Weights of a small GPT-style language model, trained from scratch on English Wikipedia: a variant of SOAP for these matrices, 98M tokens.
Each number is 128 + 24 x the weight over its row's rms, rounded and kept within 0 to 255. Layers, rows and columns count from 0. Numbers have three digits each. The size before them is the row's rms in percent of the matrix's.

# q: layer 4 attention query, 384x192, rms 0.114, rows 240-255,304-319,367-383, columns 0-95
# k: layer 4 attention key, 128x192, rms 0.119, rows 111-127, columns 0-95
# v: layer 4 attention value, 128x192, rms 0.164, rows 64-81, columns 0-95
# o: layer 4 attention output (transposed), 384x192, rms 0.143, rows 192-209,256-273,320-337, columns 0-95
q367 112:128083132152135159128106127146140110153147105145119115141118134096074129105171157076124142131150108113066087134074115109155113172094113105127115143106138121117098125119136139145105131134148141130173144126153114117143162125114123142126176124119154131146162157106107110156149112118131134137
k111 090:120109102140144103090082091147102140129164093105182165125125149157131133134134149139095121131124117109145102160133154182131116082154143083142139150164156099113142079170122091165138150139141082118134135118129122125128139115129136042160145138119109094171143137129170102113164108114116111069
q240 101:125109133131161128130115135110113139103118131117151082115116131128130144136117138141133080118117127117143111158155118132127124145141157139095100104106169135175148162118112177109083106168078188135133156124185148080112112086111104109106106134168133159116151114126127140127113138162101093146
q304 101:123126145068136127104110124140131120096120138160180126134104126155153131088135115162113095121140145134126127117108113137125126162111124099131107163123148143141083159085119131144124141169127124136134074138144126112119140132116093106137110141124104118160122134121125132149117116115066101147
q368 098:139126122134097145116127134136144080188125130155141131162151120109104110150176109147137115108141117124136113156132124131081084103102157153165130097141157123086110154127153116102192112123172117163148154113101126144116099125119144117144142106099142164163124113148124099114165105084167136145
k112 101:148138139132165119163121143123128152103126100106119184128135141173139102124120127149104080149185119117134115118154130143120115089093158147141144202110135134125172107154052143073077135152172103103120126168119140154154115152101156128110140128129120135127150152129134089132109116128131148117
q241 102:083176163150130112121124116141114185119087164092111120142164118126130115128164115117129163117149114108151139164102135137164155106130079119144148119126091112103151187137153131111188166153139081112157143134095111094085150139131129146124118138141142142122169136154130111106128127062108129125
q305 093:150146191121156168126119157143142157110121149122086159116113118134093153111109153095103151166142156156107135133121147128142151101141109128124198111117131113143123135131166106120103163104145124130150143109118103137111129131126154112144155151105144147128086133138149149100114149115101161107
q369 098:132159118108118129173153114137125166102121160141117153135122149134146101123132128098134104157135113127110093157141113090145117122120142114101121144109076134125128134147096159184133089136135190088178129113129160133117099125139091117163086133136133109097136151139115146112076146116134116093
k113 098:165131089124151117135117124133131135120124135164191151141094069167154119102144124188143128135130172107133127146129087102136128172151095124075149122106155115145130152140112142118143155158103115122076128134157149112139143151142173126120169111150139110139122070119127095157129134106111081163
q242 098:125140153165119162150150181111138140124178075111123119119114128120113170158120091138124126194118144127111078121113139112138136109125119072108129103114085169143148182113122140128109138109117126121123130103120182115119121172156120143101142142084100131123131102170134118130127138162143176111
q306 106:139132108144130107129121079152133099145137137126063148109116171184118135136080105108158113099103113144118122139092138134121164097131137177119158112121154093082136136167152135139137123092128164141105139124113128138139153093113144101135088113135130100118094147097115135173130142134151098158
q370 105:139126122077112140128158133104130132109117163161158135103109115170107155173151107132110141143108108106131108115108082079121161139160132077129137185091131148110124117126126135122148148119159157133152163080115125099097139123122118093110135110126126172150104143110109075111159112090143124127
k114 090:098102150133153078141158144124064125123077084134186073132132137130138142081166157118110133129127117135121111132093109170118090178109146141111110143130107116114124127147136115174139137107152135084128128159147162134157120119107122123120124133124140151178116096105149125081123113160096145151
q243 095:137091141125156128086182150125095151111133119141108143110098121153113114092135148149130151100168111164102105155115130138118102099135083107125090133141122148129102134131089120105125084146122146109152121189106146133155115133130142133112127164105141133148127074101118128078101139189107127152
q307 103:129114100138129127174107129149112125092156111123112141085141127112161144116173093126126118148106121142100115093115149050114135172125081149116116156116092132122124182125118152153140146099095163137120151190143096144141142137085101146132159133140116131151107126117123124120149102156125144116
q371 102:151144136095174100133109089191097140156123114112128123108138151160140114127086106140132131142155102096086124128147115102094108176134124095082083148127102130139147091150122136132112088139094172181164112124121143131126130093143089093163096131124133152100120134098086160137167092089143113149
k115 091:151129113128113161109101098104125122164123130100127166149141092140132120167105076138133144148126109106152154159133114144160129143120101123135124127124115127150136119135116106136159132092121106106145106124125126143088165088153112148165106160107150183129117174085090107155114113093140135170
q244 112:116108117173087089124129126125144137118163137105086110117148120123157108171135158124131089127126109110090159111161106142135092127147146132138145123112152123119125125133119125139088165093095173130156156098110125146168095145142117122112073153113127135155107166112095149117143141164121141159
q308 101:142127106133128159111122132140159170160137067084143143143148166135119113149075132115120153127132108117153095122145109155100116166125119098093105147089103093135159122154133115105129133131078104105088142127119111120140152129147143111146124151147113192110139118129097084124118151165087122184
q372 106:122136134168157164156198100149095121133151094156183094090089108092153130154153116154154106112154143131161144106137162118129113152114127148140123138129127133131098149117109158099158093099121138162130162124101121120121142121128096157090132163157074090138120102156191094140165127145101124162
k116 096:094125158127108118114169113125126157082145114131136166097129095154128119094116123194141115115141138169086132117128154172096134188091122137123109123134114111131116130127119133141105135165149121141129139085095212093140104121113086134103162122121121114113120166124130152084127135122140135112
q245 108:116179144141138174108129150134117104080131172117131106121125151104158165127137121143127116115146146099127142157141131115164166151142155130141153119101120168121109123098171133122079082144126107096119107148124126105162127130105152115115103116149170109138192115108090144168134126155098140155
q309 104:106113091121162135143186120175140175103113163104105164145073125127074139120145176109171142142135124128148155129177136129172164130137151169117144106141086127152145153118134111149113126151149160126131136181111127152161124124136133146138135119086107067128109124135126170165147129161108134121
q373 111:068155102098127118158128149167093085140154140112148104102112083119110138073082112165119157147124094144138130112130143140130122132132099106170127088132140154136091138107116152135158124132088155100111145137139114084136111119137154117116116153111121116152131101128110117120161128161135129109
k117 096:149104126127114120121125125131134108129156152168139087127122073139104109138141141121098129147114152104066140120153122121188127101161111139085126152137105096125140099121172122131098135143179129120121127098110130109168118129137125133131125104186121119114158135177103150178127106105126096172
q246 102:158136113145126146126157141126124137110146120142138132169146120113138133154131152151138084099159108133137116119105130127110156119124113096136107111146154130130137134119099096136119099109109127140122118094143162123169165098107133096135149159129145108095118121145139092124073159120114145116
q310 109:089201085120152097165135128135088128130143129135105110134114110140113155143130140088187156143098113096116095148117136131158115119104091122093103156161125117095127106142120153159144153156114129141127154110119140136157172130160107122155146134104129142092111160140133143117196126169122073115
q374 108:135110135101118102114157139117103099120158119122095151137096148104159081153112108116153120109088101139125108124154109174138115108124154130148122141152108080118082106099156083153139144142149143181160151079145128115128142157124119110125118127163120110129180147094144115099104096137100146120
k118 098:132144139122129119101150133132123148123075153121153144098119154110145111120130115109097162143110072110123119109131092102141108114114100109160123102091105126118162106126125106100086094169104095117156131148115146156085091158125078116115131101108134177148143141102122122140115133115135114117
q247 104:113164165102109102121127113087119095107117150103108094138111138104089124126135154133066117109112111113142141110140101122096134113099140188110167112167113104123124179119136124172160150127123104116128117094143123099120100071123138098154144150141090176120141122140131099171116117169120147134
q311 103:100110143142110112108134103154139152130128154171124122148138141120145092122135143092140153150138128145144072091143141152177094137107147095099119141153074086120154119182163123116137120193106133105113144101116080104123135094125085126102099155129146131147108142148080116093149127115134137119
q375 107:157130100145115159143153141147115134131168155107134141106077141157075085151140144139100171126102118095107134189133119107127165108143117110117154147096100140106134110149092101125112124112111151105119158156186126128164154133155125133134121151109102136067140145132127092147078155138164109183
k119 099:120115135162148188170129127136115104105162126115117128193139138130114156100162161136108120100130136168157115145126105111125166114193121135163121116145146138137105170131153099152108156172142143145104154142119120128145169136146087162132158153134146161106109141158128168126109144130120149115
q248 102:125120148111116126133103114094095126131099082104130122132121136094124081131121128112163125125079130139072103120148138123145125138129145163144132099142092133163162133136108122175156127118121153164153128171114074137134110189123154156113111120124112147121118123179129153120116117143153097107
q312 107:105139144077159103093093115158149110069121135107104141147100105153096126134101117121148130134141131155107124086150136159109098120110127113159114098087124113145156112132093115108157149097115183153156141130132129121098157156132138129167132136134130179145084111155147114169118137123182151115
q376 106:156157103092104120118089118129116101148134136126166132138159107113076161146154114128120146140073195080144128131122119136122153098106114125147118133149117095108154127088147135150130140105157127140131045112136166109137114083108109126115122137112147117136085127119121120108161140156143114143
k120 102:113127137086154130190134125166160136115146120119147149107157109111160129148170107143111108102163137121130141155100142091129167137138121136085163130141096147162135141099128125136165137164166103144140106136077145124128147116144132103124110147153159127117142132134161149105110124122157082129
q249 111:135149130115096128114158078093114127154147129115111114116137154128100130147101134121121118148161137152102166125146119084107139120148074109101129080120106160110125118132172151153108136108135120117122148135145120116115140138127124122133099144179109186090096131124154130121140094109140156123
q313 103:153140141176133104144109154107146186095140144144116167176134156121118065128115076136125118133127124146157114177130103144111115114138161129141104098139141141152119140139164083110116141138115111147161120091139177106166098139126090124145113180153108145137115116170145108098107128160113133105
q377 114:141121179088140153124133121150135136142165115136126126093162160154163147155128127107137107109131105166141125108156106110096106100128111113134103130150149140144124072105147135156114078103101178169114090132094109139111152120164128136147125169156125115099081154127135156135143122122139131144
k121 103:142148154119178122094155136162138120119166119129171106126128120140151093121103136122144139128159116130121111092138135112168119133149104156164096131104133161133119130159132147100129112133159076094107114169099153118100143114103135111127134145113140110146114136103131153119111141092072172114
q250 099:167116145140121146151126150124163119147086144133086163127141147074182176105101117130149120111116070158144128132089108108166101107146090115094119170146109160112150107123125141123140118154108128125148172154101148131143122134137147127088150098160104133111182094104117112176138165149142155157
q314 103:125081115084182132128131088112112114132151114131108133097148150080105142103101141108090105127102161135130138126151109136150110130113174139133123127150142142152102100149186129142142119126152115171110131126144109137162137181177119131140122148108126114144131145087124090124118131170135117136
q378 112:096162138114152144098105066099151124143137111076140164161126114085104082106104108114155126155115117145079125141134087119121152136107109135147114119086133175117082117141145115119116136126121109132156139115122168145134144133150140137160140139120113138156149136078131098078145119087113081149
k122 098:118160088102140065126088141114118165146107143109173146151151113130119083120113136167165088142139110085142147135120129157137139120153129134154164108140122115158132166136096169129137114147125135107074087170145152117147120132141139130088124085153108105119132142114080136097113130103128101120
q251 100:130118131155158104184085140114121127130132123151116158121119186114138138116126155068168103162154143161122130112116087143080083139113150139145122118150141119120117120145126128055130142071115149118120115167134108133079097149120107159135127089134162124086077111115128134121156121127144104181
q315 109:131160113120141126173107084120132114142094097149133137118134135112132106173107130111106102129136136115144111110151099102153177129133161140145148138088125147168141110127077094134150114119107135194102159126156139102127135127143165163177102141142144133138113114154112124120150089076108120142
q379 103:135088082139135113166156127166124160126122114171141179123115108103160148136127122097142117113118124139148148131121102139118141154135076100115143169122133157094139139155116145108143137109122112143120174159145161088097090126137141164131110122116090134148075153146136130161118109175081093183
k123 100:139159123131157129092135152145164155142152151132111106153118150097156166070132147149108141133098116122133164168150113114114115100096130149141128157104119140136131130119155135158139094164119114109099153154115114118129107157178086121083189133110152089138159155141145104097100138157128099172
q252 103:127146119139160141121127131077117089132133130146131135135125103090128134083137122120119164162139133121143121146155120122134132148090157151116113125153124081112116129153146132164156118104140146101142128141126149138149160138077144137147162116102097106108163120135112101164126181175133089100
q316 103:134149108136101128135129131095150124155143145074132098104139081084143088117121116118149151078145101140089125121126124128158152105122104136134155152060108133150070084120107132122110147103157155137111070114100152149128153092150139132121132107143083144159127142120117104094120135116167131145
q380 113:173091180159136123128122157132166154095124166119148113106143104201104129134106143181135148113074163113136156173122158131156153086108133150157187151155137107106154129142132134144121137189149134110180139157143117142082102091131133146152167064133174133107122085135147128122153112147124134112
k124 097:092126128104177093128150098149124085133156126083087142137139155161153093167133112150162168124134148102165136136150113088114105160124130110095137120129118143127168148120147105106111105127116119110135162165105096100166146109140173127124148141161135150134148106133141171133155118168121122167
q253 101:131142109148128149121137094121184135178136155164110126134114134136148104115124114121164103117139148128130107155105132161137135093156128141136136123147096140135112138163142108132126126087131108121127092113105150130077144095204160139119162093131108167110141128149162104116146125090136122123
q317 109:126129123084142129129119097202132106120164158139124091147104131123154099155150147120104119072132116163152111147148106131122133130104150111134111093110112137141130135110105148131148112131141155088144120103096093132138136144133107133123125132120158165117154148094134137140090123143133126145
q381 118:133149138126157168139127095096086133125128150085110138166127116090176103155093144170163131163130117110083141121132096145136114119101108094102126106119126145121131127094110153133138096124125159105136127109118132108157105078150150151158133086106173129100164092142160074127097133129146168159
k125 103:152126156131092142075112093144144138115141112119117139121154124143124142135134091109179157106116107090128103136140154122122161134099117134156118125143148125095140168115094116163145173080145144144094101124153097100122143132114127163145142098111160095109110120154108113146140118146083140118
q254 115:140136146171122124131124136133164111101140128118162122175152118127083138102129153143151104130123087109137158129138072133120122130106097110124121106145155145120137165145102053099131156110097135115102157149159160156081139158178095102156108127162174113126171128122176127123106135132115126130
q318 095:145112093137157123113110097105148121140126157101126090153133142104144138124111117151159092126134121094139115122125109104101116158112139129111150137124187152123110126085163118135144149110121161156125074106110103139118134126153152153084154079128138147122200146125128104130135064130150124120
q382 112:126110141158115146166123111151115145127105106115131111121129100111180127114164132144149125125101103180142149141116168108173132085133129119112148147106163120140147113153127131144095127168148148128122139134151132090151124099136110148148101091135146174139171143124131137115106111101130151122
k126 099:146115155118116103074169086108124155103114138159111131141137110126137125143095079152124149153121148087150161164148105107177170079154112154119142109158162122128143126158103143128112131099079153128084148079119148118144135120117132093147164146133134134177138179167162121088072122125086109120
q255 102:086135120102130157114143067098149104123138185151120129101154143146099099109125133133138148106174120072128106140128129111114152150144196139144168140150140152163127112110128135143117101117153132141099151087169087100133140147128110105114118139134126117131145146133100108130208123107134138120
q319 114:139127102108141127123129115121116131099104152118148150113165121127167128147130113109109119139091111126133145170147181138122130115131125131169184154162161150124092134109134111149126095134093130128125147096111104100129169102140157116111088137107108179076120150124117175157107087124131129090
q383 113:095105140101139129133114107156150103135110119106151127145056100068117121170101106085137102103129132125135139104127149127158137133140146135128114100135121109162104144120109125117116154084147095104149164096088119083131126074106103120107127114138142161157140169138153122117158131135133159144
k127 099:108120154178100158131137190124151123125155141129152166114111120137086131108133140119091149153097140090089113142130080127117151102160117109153115101095149109083119122118083147140127127101092084117101157121179119162172145138100130150138146134121138153122100118110140141095170187122109102131
v64 089:131118091093107111133124165173108123125136106141135111105141154158138138090116136129159166139128146103134122135115131126105125127126143159161179176116168092157127109145130101174137116174103125176107073120097121129119133111079164116108128177098135112169115163154123105099140100112152133141
o192 100:131170128143115169164114135126153180094098119137132120126176152155138150131123141187105133112115128095153110140139119171119100069150164187106134100133121090120083156137115140111165133121170166085108146146144099109197167114126173143169122094090127132153125113160128124124099119099120118116
o256 093:115116138132103115097114129110111134124122119105112109183104091133128114146166115159080133120119165170093090109162139146127162131128105160137132109124127155104163154124148161125145132149146133120137069092112120070124084145121105135144186110143133137109091115092176107151140135079140141123
o320 092:146125152096151120124135119158099154157118141103118123112110123125129145159111165094138171152089144127153154165139101149147101148114148135100173121108106168146156079170117153125110103137100114117120116133116134153140127119148096147108120122106117132086157183104119142116158131116159093119
v65 091:129132134170146140191124136135123113103137136115131121126092128138119118140128191155113122174158131143150118111140062169132104118118151115147143114146120141118158088149130143140161112128130128127122112153136101116098143155146111128093138126071184101092143120110117067114145104092133100148
o193 093:106136177109118105137129119168128082128122162126135094137120126107166164186127124137160154091110124141121115108182130140155135129093096181148111140106090166180137120119088110153110142114085131103150123132133130122146134136155126143103092122104145124126104088187117135147098107119134122146
o257 102:122108126122127107103120148141193110104111115109089187111131148147135115130124102139093097139127114130147118145107109125136146115119145105140180162165130107116165157110136149128142115177124101107112184112134128143139130093163119117172143135159124132120129114140120146131170105131136122119
o321 094:097108146112112149165143129100114128166116150182150102170147112134078157120128120120135148100118124106127181152092136125135125149161149090174134093096191116118142135162092090134139126099128158102141110137093122134126111139126136158109144127155065157126160150120117126107127148120135176129
v66 098:115173146122143127102132125115164126165155122140090133103159150133119143122173145152168144155118142149125133134146132106113096121122097075094134145125107115101123128162104140118141119099157142130121112101113142155148156133145126129097141168172102108102148109177126162120102155114141156187
o194 094:142140154162133158155128109149160149160137151109127144092096119132149125133091135131131139127124122110110130138140163156103093128132138141095159084131116149149135116099158099115152114141092131125112162166088165147148132111092131123110120113155140140137102123153144095178117176093131107097
o258 108:136121111085177147143157151128084138129191110188157151145144085122109147128131117137154118128147115124165123140093109136097125137155125168130133176120128118138111120140107151149137158116144115135159135113138127126144103113156139117168153117130100162119199150135130146090139104096170128155
o322 092:101140125141048109130141118149116173151116137120134149130134154168134147079119131129134137130150169140101109075126134120107138146141141121142068087142131116160157111109170138146100126150136094128122106114124158127129122119143124143126130117124131127112100126103182131096164132113139128101
v67 086:112149126110078143111137125110114103103099083093131121135138147079092122165143151137137155103173162130103146097170122104156091115104170127129103152142107110130153162126079105126134101108100134129116126111155085130101098134139153138075123118157093142140092111131095116139078144144094081123
o195 085:122069119156132141117151088137088137091137102060134143134165132094115084126147118184133076148150130117144142126165139110173080086120156145097178114110137122147117110112136147168132152123126146111129132147149137121106145099097100137127065108159114117124099151125086112141162141123117117127
o259 105:115101070141144146171156171165096132117129137090102133119125135134080107150105133140154114133118133172119136107105134128153115155091114126111145147084117095083156091151105163062150149135155079171125109175099131148127130171125171151177106129090144107157180081114150131109105108163100117146
o323 089:133144117117136122093123104118165172131083127145112128112126138130145145088158137157128130123123131124130093147111170111086144161150136130143153121159135154178107124134106103118164110124101158150140102118123108131092174119165093134161135145142169144125130172127136137135148177121142150122
v68 094:085149139139096103158151149049116123123142126117130144124159072048138137112141150125158160162137153128128154136125098093114142125145121141164123149129108180148092162074130166100123101139109112121106112120091139112110170061141117153135117129130150094135114175132098109106116121136144144126
o196 092:118130122115133134124124111162173122107075147118166136169141118079137147112192100131123120110137143070123164152168153119114165128136141133122168134105157107135158170119132143096143145123099136096098139100136144156095091141126097117115074132127118124149117151100123152109162093106148110111
o260 112:108153107145127107094110126075100084142144131165097132143111153153122151095121146140132138102122113167093118135110162142138067107127144144162129080129165106164116114186116121145112096121112137150158173066111179153118134149122167146109104113154107137192125129122129103080129089138130142153
o324 098:160119090077146113126136134143142082178152126108148093102115099170110122158147117132088156155135144109152101097137141146104128137108127099113104160164113117146151106125120135115076135101140120140140110150140121091125109081140133089181160119106111188098151135107117129149168137144097145132
v69 091:108116127137099111092133107158106127155135158145147134101155138126159116189142136140169124173127149113101164136130141125162138120115167139150154121122116110126166192181102169134148125124139128165132103121141137108139138156106143143163128138117170115139133150106112131104143145168109145128
o197 094:093111146129133117126136097130152151082074173145110123133122110127104142112143085178128146170173098101123126127152140161085141151151114173157089133128158140146094140106088149131099142140107103118136109096115166141128171094155096119128123133141116096105125122149124122113160164137135122112
o261 100:139129108144082103103115139156129125161128138136116122158122120143146107113163180121145130134109168127158167097098124101128149124118173114145192163130119088106149126101136161082144110119129094086122125131129126111152119140117140140167143091155145112126173149099162117189172083158160112122
o325 100:159119135109135179164173126110129155096140046131095097118115170119130157146114133100151143109176129135096106146132135145163149134159089136119154138125134129106110119183153077134147176141125130102108148120145114145136147136128190150111104141094094116135099118163131125148129134132108126150
v70 082:124159154157157112131162081159105164120159089161159130112096136145163120129113095134108144139140142110143154143157126125151124130156140137157124168139083130127149134075146103146128093137111147138145125137079101150113139127101122109115113135107161123138166150119169151144077131141146118089
o198 090:112110107119129107114157106100144149109099108119120121107123141146135104096160146121096153130116159116101096095124165094132087089136148127119128120125130091137160116163111122129108118146134149101137131134158136118126152102120130148141140155103152108101150117137131149146107125178070154112
o262 096:104163191134111168147112107122106114119131148109147116132127171114145131109138123164133137151101105121130109161168102130127143106099122161143138144125053115164116158150112124158125136156159130131097125067135125103126149088105142105101106124165117164179123107112107110094120125152149106144
o326 095:079132084148146142135153141096125107105095147145113137119144136139113112131121127099145127098167139112134145105114123172167113154135121080108131138143157129153152090153120112093165127114131097127121159140116125117155116117127114111148141124098105152146112086142095135127131140072115109111
v71 091:147107146145134091124140145121157126134148120122140084162131090092148146145155111168064137129101136101140136100112127146114121118129115148095114160113106125142158172120157147138125101110171144095127142145156099180131109074147141087115149153148076070153124119117150124161111129147141083165
o199 097:184116146116128093132112161102122133122132155130110166125133146157132128137133130135115166114137124129147095110142107158142181105122128139160162097171143112132148153118155107098132120132147124173142108127111113118142145124123144113172142153088096125114109118153156106119144202129125147114
o263 091:107159120109093141101190086089156069119166141158116131134113107110143103117135149129137103144151109103132162114136130085080120136131109103118111133113178147105127086153120107161121128135151155157087130091171156123133110089128149117099122162165097107120105172126116149111143133134117155119
o327 103:125092117158137112142123116108074130120170122130171132129168132120101131153131143127137139143142097175111111167167137109138113109119121140126134106114088141179121108124131125125134123138127099129150112177158097124141119091143090107140121110110155191141129138112140133135121117145112137146
v72 087:133142106108128086144116103142113132092100126137136107127131133137133118156111126107117131126088113119145061103117118098164142134118109108138127108148143138178145172081166125164108125162160078104131065114133155113177094098132119133119115134070115139081138105152136112158130133143096103121
o200 097:117108116086162119136103156118092156128117101114134121171147155184152124114117167091084182099105110104163100133132168126129112114125123150110083138191099116146153110125180113144137162138108100154109104150135157142139129120135135159164125107126186155186125120093142131178151106165131151150
o264 085:195112131160143128129138144121168108104115140112137112121144098114139097081119144095121164120121101150142159127142098160178134121133114202172154125152093158131096120091155113139146118163127139115148109082153117152158135159122098110108135132088126054114127141109124116143101127125163164116
o328 098:155140158149091148114129132120062097106163119119102144141110117125123081113111133172151124171129103161152144151128108098083131113161117118089118105135179101091151148131119097150121127132132154158137158093145113082126121113104134140121108106142108107103118159156087118106096112109119077140
v73 078:133123093112141149126156118101094123134149158198109129089120099091102109117147111102087139118124139134156124114134093138161134160082179155160117153117146120124084095147144102139152157147139089171137138183168107141119128109127136102099112149118130120095182182104102112125138127153135186088
o201 090:139114099106109134100107130172141127146111119135108120145134077086144163101127142105109122143158113125115138114157158146089089100110098133132144128128119112111150154134088148126102063099181125106092156090140114104144116122125097104114140167121110183124133135110137160098150138144133135151
o265 091:101091138150128154079102135088140057087142128134129150108092166115136106135118167112106118107118098148102139142101145118107151154163118096166109109119145092134119129104127108132145146148144106168137092156116132131131160125147106145116133097093141076117100139141164105144111095137102120124
o329 093:152109139108095072136143147122140168151135146120120098186178117148120142142123102126149160128164160115155142170108084119184128112121145124081134112140141201128153114120187165112169157166107132111115152114105114128140113102114133131147078125181094144108171132128127079117152129092114112124
v74 088:157139126111118102138103164171157156106157145136104171162087102155123113088095125148142147103093129147139153147122095141097090153136159088110068158113080098106126162139121116086140110138169112116126155126145174115140153140154102137096153124114125113133132121127099106127137116156097132169
o202 090:117126175139121104063138090128147116144069147133137114103101116193123157136136131141172113139126145143121111070126138092118096136126083117119112069133137146142142087124178125117129101138130119118118117171139152118145107175133089134162087194141146160168151100172115137110085111115114136113
o266 095:135091124117109106125141128127117133138162103156097127097108115161125123142164135129125161124144111163142130148118151146208140114166108114157091120112135176103123167081146153089146119128102109134111136146116108133134127078149144126122119111132127138140128132089143107087102172135138129088
o330 099:120137101131096128154118133104150106153127152154144147150180113088152104147108114130119095089119087124123145119141149135063147126167163118116130155106163082116125158107126113123100126104135130090160145160099125127146124134131094094090115121154148104090147149158094169159177108127136115139
v75 086:103097156114142126131129107113139137152089105129106096124142111066150148155120094122142132098131180102138130139134130114162164132141109116139073154104101130100089099115146105108116113125179110112100113133180121134095144075129159126170148143085138134146118143103118112132114127124151155112
o203 085:092166078126150142111085161120123136118136130091094172157146070123113110107157128131083098133127101141112128126143115121118126155110113109095118138156132115129105128076129109138108093129111098145104081109166174133135090153170107084116182148159107124116138143118118103078161127120100122115
o267 101:091100085137101166128131130143138113106147154171113118112170122076119149133170131135123118104107113138165135128101146144134149153127148110148157131108170146101135101144137169165128092164112123135144181118094097110165130114172118170096088091121147153143124111119102113096071116152125126134
o331 091:136110158116135084135164149137097141138134101129142150117074153077117098137085105115135144150158109139107133149131144116131116072108109143078106123152132138134140149114144094141180122110151185122146113130120105108095173117103152142121127097131182131151129141162136176130183135121130161137
v76 087:128128121102146125185147116108120122129113111115132129078133111151149114162120097121115128143109137096138125120160154074117077140123108125117133117171158185175135110140165135112136119148127092108125177156109157171103094136101129157129135144123130096168090094126100117119156124165165130135
o204 096:100079139130127096098132110127163139076143124160129133157126165099099064155157102135109129143163090136119157113130153146104124139112160108140105144106104108101147138058095134150126145096125155115126117126108155113114143129090088108147140115094147135147093147077151138108127134117098163111
o268 098:166126094117152147120149134132111135171111143133148097143107180152153129137127141071104095106105197098144130154148097141188142201134121114120152109132151163150135162171185139111131093149137131091149172118166129136121115149117135116118128163119131135158109132178138158152158115101083103174
o332 093:150147132164148166152126121122134133151123119160131107126128139172136126104156136137148150116116122130141101136084070054143088073120132134114083158128068090158096145121109133102137157124154126170109117132129144158155092138110108095137152098137144135128148148118098136111086079148119127097
v77 090:158152137147160097124128145111108139109103084083122108115146137121169095113114105130138098103080169107146133142177142127164107057106160146113131120130137129130140125112103140120170131142165115117107148178117157146118164129146114162103128119156117118149120124103124121135113130133086118118
o205 095:116104155134077111177120140095137143087120115220135142149160138146119123132081149140117110101137131113159133106129137097135157121100134131132136128155148120140147161116129168097083104162123125156123136112164151119149117112114087120113120135126104177153120133138137117151166138130147136116
o269 089:081124092156165129132135149152122114153143149143123129085133165136139112107142196141127129117125118113113130139127143137114120154157090164159156108131069140085104129130114146123137105120173110128133194069103102139142131178151105125146123149122138129123115153124120142092121120102121140150
o333 099:151141123142049133085132116124115157099148137121104146122143137134124118125142121111085137087109118179146206137088087140142099109154134132112095116097072122177137177124139088085137142109146163142131144097125151116118128150123140111125123149142143123119100121101124134130133085153098127130
v78 082:129138168166105131154160148118108143123143125157137153131112113162113122120156092089105135186108175125151078127136133136141138110124173136107151126086094103129153132126147109155159098115135140161124104096133157163119121133143130076087098141161120124152150132135112125098120137131141130110
o206 086:138160161114139105114087118143106133126142157173158108124137111108135120135077168136104139121139092100181080151107153161127117144110151113100116116155147170107089138098173130118114139120093120115154122106092109135173119169122125127157163124115154171136123146112165124189150105093123166133
o270 086:101117119109141091129127153137152144142132105137117147124139148100139123118111141109123110135140130127107102105157144110147067141119144110152145107158119170116161124125098125130108094082171144129128150080103142161138149111138153116097165076156106137110127134101123133106145140189139163109
o334 104:114124127072148152104134148120101150104135097114097147143148135178129137158088162155107159125076104139141160132147129118141112158143081154125154141096154137140166080126119146126167116139157155124133152157135129075116058084140088127112127102099127119133102157135124112150149122073151090157
v79 090:159084096150170117112084111151118143124140168108130126112153091124109144146117083104172152090109116114105159106114118095122155108106135103100094139117126133137125109136092099076162106120133141091122142113133115107185132132138127133110174122103140114146117118136143149160145141138141119144
o207 097:138144108110124167116082140151069111089119136144116150122104148126123111110131129136122125106171116130175129133149149104120090167165105127127089108117127114172120120104129099110118141125104122168129151096120144145155121126093110128132135127133124133159173090122139136092098114081114097150
o271 094:098111123145124140125108110121075135140156105183141113138126109093139145165130098151078140167119103152110108076106138115132110129092137095114120140150131180124155144086159126112134126160146121142163142108151089107131101134126117129137117112148159102145113159125145130123160157155124095059
o335 098:099153121129089118133128158119126143114095168128128086127072102143125143157169145089170132134126151135109119092160137139102136094114161146176118103111162142111118131143108115070107135125136133136165155103149187115131151079135110087136111155102114138101096167166120154118101118171100151149
v80 082:108117155132123119140108159155137147135145110160125079119102145118141155047132101162114099141147105132141112139134097141109109053141151126152150176133112114119069103141137136103095114091176143133143097146130129144122120162088127150085124110114096148171123135121106124132107107107117128101
o208 089:107151124140135133122135095118152138135101130132117097078099108141134146124119168140157134131127131088108106129145108119107140110070142168137147153068134134179126128149141142150123090173121147140121129102097145153104103175181133165126122148135129155134144145150119112095109117121133111102
o272 098:145124122126114136105127147096091159120172118164131154158132153099088129095152124134133086153119126106129110110110125077081130156159108109145129137144144160078137115138182128134134177102153138102071147161160095127161092092112157101116148116108115114092152086099166136112128145107185150132
o336 083:103147142131160116141112119142146120144134146121103148137109158151153145150092119128107180137093125114061164105090140164144149119148134121122169143134138125133120161121107119138161151144130115123126124153103123134126120141077099122126171139146122127100126155152054119126145121164061087162
v81 086:131077105121102140126104162165144133104120127138148129111101112119167120124182136104135117115168147116107102132107176147160133159135147146143128145129107113093147107148116110153108087134111131101095139081161148164129147099122145135130121078126144109124117164093147126109136120109135094064
o209 088:070099096140123177118156119133145120132117139132116105120155116140113086113180113146118166127119131095113098128139118147117105139108115132156124131108124126099118110114131116179127159117124144146113144100170099159170153153153116110117130126158152135123134127106142159127105145103126106083
o273 099:157125159116128125143136094170112139131085118115113144136154136128158136175146120166150119115109142135130096100148117105126107090166143180128140120122169087131128121095124139103123119150157121126160103144098174105108135114083158127094121153190147117157110134115148106123138154153118151102
o337 092:107167169132112174151086143123112164138129132116136174148145134111127098146092094116122123133144102152125172116147133128150151133087149115105124090144158173163126124190129129117092112108112142097118147140127123125102117128108158091086124177125129147111119134169103070142153114111123139094